python train.py --head_dim=32 --norm_place="pre" --attn_scale=0.177 --lr_head=0.00699 --grad_clip=1.0
Each number is 500 + 40 x the weight over its row's rms, rounded and kept within 0 to 999. Layers, rows and columns count from 0. Numbers have three digits each. The size before them is the row's rms in percent of the matrix's.

# layer 15 MLP up, 256x64, rms 0.377, rows 223-255, columns 0-63
091:547477506459447479515546552461465548460475481532478452499501561516494507492544492541472562524474415548561538569560533578585543499503525476453471566495494508478469421516546468498475494486494433
097:500436496541500486549528506524450454496491442533558557544536485538441483441517504501404463458495500446615521555495473486477545475512533476424458519437465538447481430507495514544505486491464504
104:562463542492483523466505416503434592422568492452510460461503484507524525493406497528503483480512460468508449511545523505428440478558459566537480560496545561455491544523483482480478499503485535
106:448496519511516484533502551483530556517531513527502488479551500506601466488475440517524587490502422452545492526485464534414433486561481434529431467458471484527553483441490537514485515577523463
108:527491564487452548497419594466527518496467489517531476520499376510480442457505473468449529482441535487425478476485469427519469438509562522504496546435491476525457461430493478520498486510495522
098:541506478490492536535442511554466508511436515451489486518502480512452484544530588449563437487567519474519507506535554502545547550398526521409447473538482438528499507476510481496466515512414463
095:519486499479469512489452480563453546529506445610489550527469537443498551461476535522517459514508436478519480500454457507523542542472552487464518503441515540531484497553596431483483485513549400
099:485497518524455549529512547515514459471524511508548537484577494532433506516447576530525573496521459497508500491471560500455512581559378484478414545479544530556511476556495480513476524468461523
100:525477571477489544473495530493533524439545432465521440476550470513510493476491479555485526453506516519574469574449473481516527501518458513589471457488518469402513463433548456492464455518423545
099:485518501612454513502538565460510588548574530449483528499502518449529518442467482511428503481504495553519431505528529534535481494473468520446546418540500520544523436505510475461525429462471505
098:584546514521496533475467531513548454474418526548515516468472556494537508478444519540449565503506388497461531468552419535512512504493550552484467546485458476519501421546562496534515524518530525
113:478512596525519506508517488481515533457487475550504523500567470568519482475603538585471560517552523555523535473495529600482487485507500474461548492513465529544451493593474521520470479533496437
096:489559543526400525510500491514520462499561547487524465513532552438507545516434505528495477458541480521456553522515541496518506528493441579494571467453577421445485477491542523445505467444466548
108:468409508505477492587546600455463483475497441480410493559521565508528461501523539490458499519507461496511479537440527538526503522446491477494597512521478483492513554481494457459499424551459509
095:522473542520502518514515511449512490453551447456511439464489581520521539440522499451513484507462523549475477547370543529475421501519402507494450499509573509494457507499444495449457531473496531
093:531533464463458542517453535478519523534434490518502477466531412538508486512485562550519502504493484545426579513540479498480434558493485536492469508450493500550522587590487555510429462464434510
097:430489425517461526422462529516546455442481502429426532496576503463485422524554465505475525537500481522495500541477496524510462534439477497457545510520523542575513472537537533440580495453504485
100:507535551525516490482516510554566463529487490451477454473522521436499479541506482515528564472575523537568495505528502528442462459472452477401482523505582515471422464519617457507477526507472487
102:445489536515554491512486427459490414471480420454512515519608478541435479481462512467446445456530572472467530502493512564501462469447499505570507507490444452478523529464497434520480533539505488
098:479514537526526551501528524553485429477515461530482507430521497472452491423534477520566553449482436449490528452566457457487410523451567531540398531469443473487523483472517500509485519506532490
097:486491532502513493428564557493494535484485446505433428472547503468418434473499499469518516420486505488502451518488472537495513430544505516475577446472471518486504525586521502543488543552514396
108:492435545448496510476528517510453505483590523507435462451511491540511485464502511560463491473488521512470555564452533496481500494503484614446556569490552550568537455489505539467488589536516477
104:486497542524509508497535510492528454508487519453540430480510492442480568517530552457492488506423424564452444513498502476473466461480570592495505554425555539535565539538479454466517436468499537
106:504583532538550529560530516510523437526497490504495401471480480536502467514461484473490534458461470483504549502516438521533508521531449586506570551459505561498469557537440481501536513482411427
115:539471450509469559567467533509466451470494497476438555462534490438499418503570573510441524512472480522618491484499518578534502534485537526472465516454511545519579530505489548487547504488490513
100:484433472472481479460509492513471513452479447454449491454533476486495509514422530511476507522515452572470489490491575500511493572427463511433523468482422534571531467537501592547473514575540455
094:465557490528536458490465503480503546553513496534475507524520439512556507436566524561509540554441410486431531489509483473559387495496485537458494531465487522517519479479469507508580437546552526
090:486447486534474537429446483442518595413465494481489461478411522464426455514479509469505435524516495470548433510495486536582455544555534511497462508521462528463462500495528559481474491521485547
108:527526423520471522440457529489507430493457453448538527518425453558465478415487455461504505460530403506483457457516512445527502539427492471458487540509476521506497499531549532509505430547522564
104:571491498515494491485501549469475483458498490451475472515494468489589489454485582577408436515573450461511466515477470526572546495525498508429496520455473535512563518495569540491443498556536482
101:467536493541549518514567482488445505442588505559421492473500487606443524473512509450469478431499528513495553483523480493571453457432504510546553478533498466536494503504449524422463479465487510
086:460513438510524485512500548533547548534509441482553547552549518509549577507463566505454489518458509587485539467480527548587417465492500494478464477494540467471493531543548477513560499438500570
107:518512543533567616493458537452525506433463478513538510532547433461501468589539500556471570489508468482462503550478517510512483472517511519477429476495489549603505477510583503528484512505459515
# layer 15 MLP down (transposed), 256x64, rms 0.303, rows 223-255, columns 0-63
093:424484521415462539523454565450440533503582510507521465504534534489496427533479476452499497434517493576545462450502508467555506505507471470520609552477531555456484440506494501540512483497477512
082:521531483472537471486491487516481500539531526472548522526506439509489403449537541472468532606476604473523494540535486509476562467525479498539426500460463497498520577473561437474464526456508566
108:516472519523529483572560559541470528512454495516489527469437437537479503493533492504500480498538494441497556529490518520405457466461571557529515540522479409479442588531501473561531456513534556
110:513488516455499503503484567557463519484453460560572466509525456487521492482475418593507524502512461470458531474540481513419423518484410465507521465515512539516487504433547443516504584558493525
087:504552457479452421526473515552510493414462443492483530493521526467535478588524537607510503506546502522514473522535555546477565483444505509535451457537464467536518456467526502499421470524434478
089:466492453586456496511595455530452563439494579465480504474479477509490532413476515556552498431502488508529517510514518477472507500514451515519517517543482442498421533447473493538463415487517561
096:548504457485451527471613518537513502516539549497487459529523538468519495570477534457511569458461498497523484467487513444524591509503462531487539508468473437514520474445526432451566573457463441
106:487504462566484517469536498506435542535474547440445471485505544515485458470450525453500560496503473520498448475557473442559508622536404508491449493506503446475430462497522521429508486496518544
099:504525465399520420511562526529504472490449540510557468521440452487443467450552469451477526456482510472547514521511465563422507497488478551463495462471480556483511515522562581489523544462568488
097:465467438506517479482561441490446422592479452490552566477474505407484498507502481483550546527466506488548455430433504515462506518536444441563452497512520485442471445473535509526482519490509538
111:449472459487498485461528479557490451441519590487542508565472487453530486532572440443537480460504540534524466473463496504476488545513515471520491510512576406475513533551510497549507511509372516
099:420526496521446536473536570541449505492446485508517592514419445493501538494559530460485445507477541538521504492534526486419553454465436576514453528460509461469481506444520448498453519529512520
091:468452575529468501534527531510503504531500481537511503465569519428522443462524494463441473575553527423568451519498508537478502452489534523454459469489512529432553432418508521521536558559480482
097:455469490471547539454507530549488474482561559563523544443483437562522467551449500479466540514490546458518525439405505511494466465552468475557447522472498415561516542487499548485473494562506523
089:443532429573449458446506518515483500477498428523494553467512424503492492570438566548471513508485480536502546523518470462513524493527561515563559499511409515558510586463513512491492454540542502
105:564529488522447533415513470487503550500526494466562539530473567560444555502523486489448537555562484563511441493454478478461537494407424545464511513473475429516541534526517524497509476508506560
094:507493420488516489490484474518469532566465519478471514441461473527471507493420476520535570510554517577484459428543487450498525449491481491480445542470454459497482425581387482509446499491529503
098:488479532526445539595451519460536499423500476523455593563531493501521506476451522487528476562487438481468511481525449519558489454499482521505536560512534536551471574507516506519558495466435417
099:483544561513515503454516471510540428470509462495532526556453543488489565506406480472490499537551527448477517465398469518437436469445467491543536484433473501461562544543540488552551478519502506
112:562447494499549450438469532511473516473445532537541513479572505522538539582495442505511473526481508451525578594374475486429540481485519471499461467494507488483546473507485543476495464500480465
094:516543447503409442500517486488527482527442526558541529531448475557433570568568504569474472520518537572513527500514466442494536554476508554492481549510467512529476500443447472481536472431488477
103:504542501601540523593537539566545476483505513399516482466497586465548553520504525424494466531479496506504472457577493521504525497490481424534488492455446473521526520519554492500509497530567525
097:570485499500506489451470474485528513476491492580487487562539511555444498493550500553481493467439475439573479491456470421535509545472481397472519587457499468499472447468521512496509507422475436
099:504551532380479462595545501517418450573500489515492532470515486476466501532478484494503489478505476519528511406480461462476414533554471496517516491471486568541512519503551532521512572453456470
150:532486488524438455529537498498534477529478536497529495499493483527458489523524491511530454523594524545614511591538546508460537498490483564425498546456456509484520458456552552433556540504565521
113:439557531423494485526507543481543536559461534457484497485508554517528545464509503574474493545520474473447445507524494412433526485546521518499474456442539450510504450588561477504557459443521521
102:496469547487519583492508564515480530488502467540551479552576446573448476551555438564493475499496569464479473513497473501504555492464495462561569540571476598493522493474498514524484501476514441
101:533557474540511581590504525497484435477464515563506501504499535467469510462572530414557461507452517572451499470464512521508430520566523432490535518497481554530451527522537492534562508467494540
086:524493497459510495481527525507551513427550485583480513446521513468480445581472532493457478394504531499477471575466474568543474501518535554576492543511478499517480495492545513589492537504539422
098:454509476493456436501584563445511465513498580510496463507500504540582458515488524483551445519572566486550528555583520493501532556547507509438507530527481525525485550524487447512531446433473480
098:447508466489468507468483576423573499525505508495429583546474433515535538474498504581476494475441491448507485516471475555519472528514541485531494571485452484493523547451455512445473401492548486
083:400481495411437498524511532463542575505495517479499533399491488482483469459513474505490482464543555399563529509507472538436501517471551499522448469475448485563441536541538514518519519521511510
118:574523494492494492495474438515521425528554561512505500548545522509539508467531506506460578554519601503568494486479500525556472473569462489531438500440503494484508527438481518529546513400491559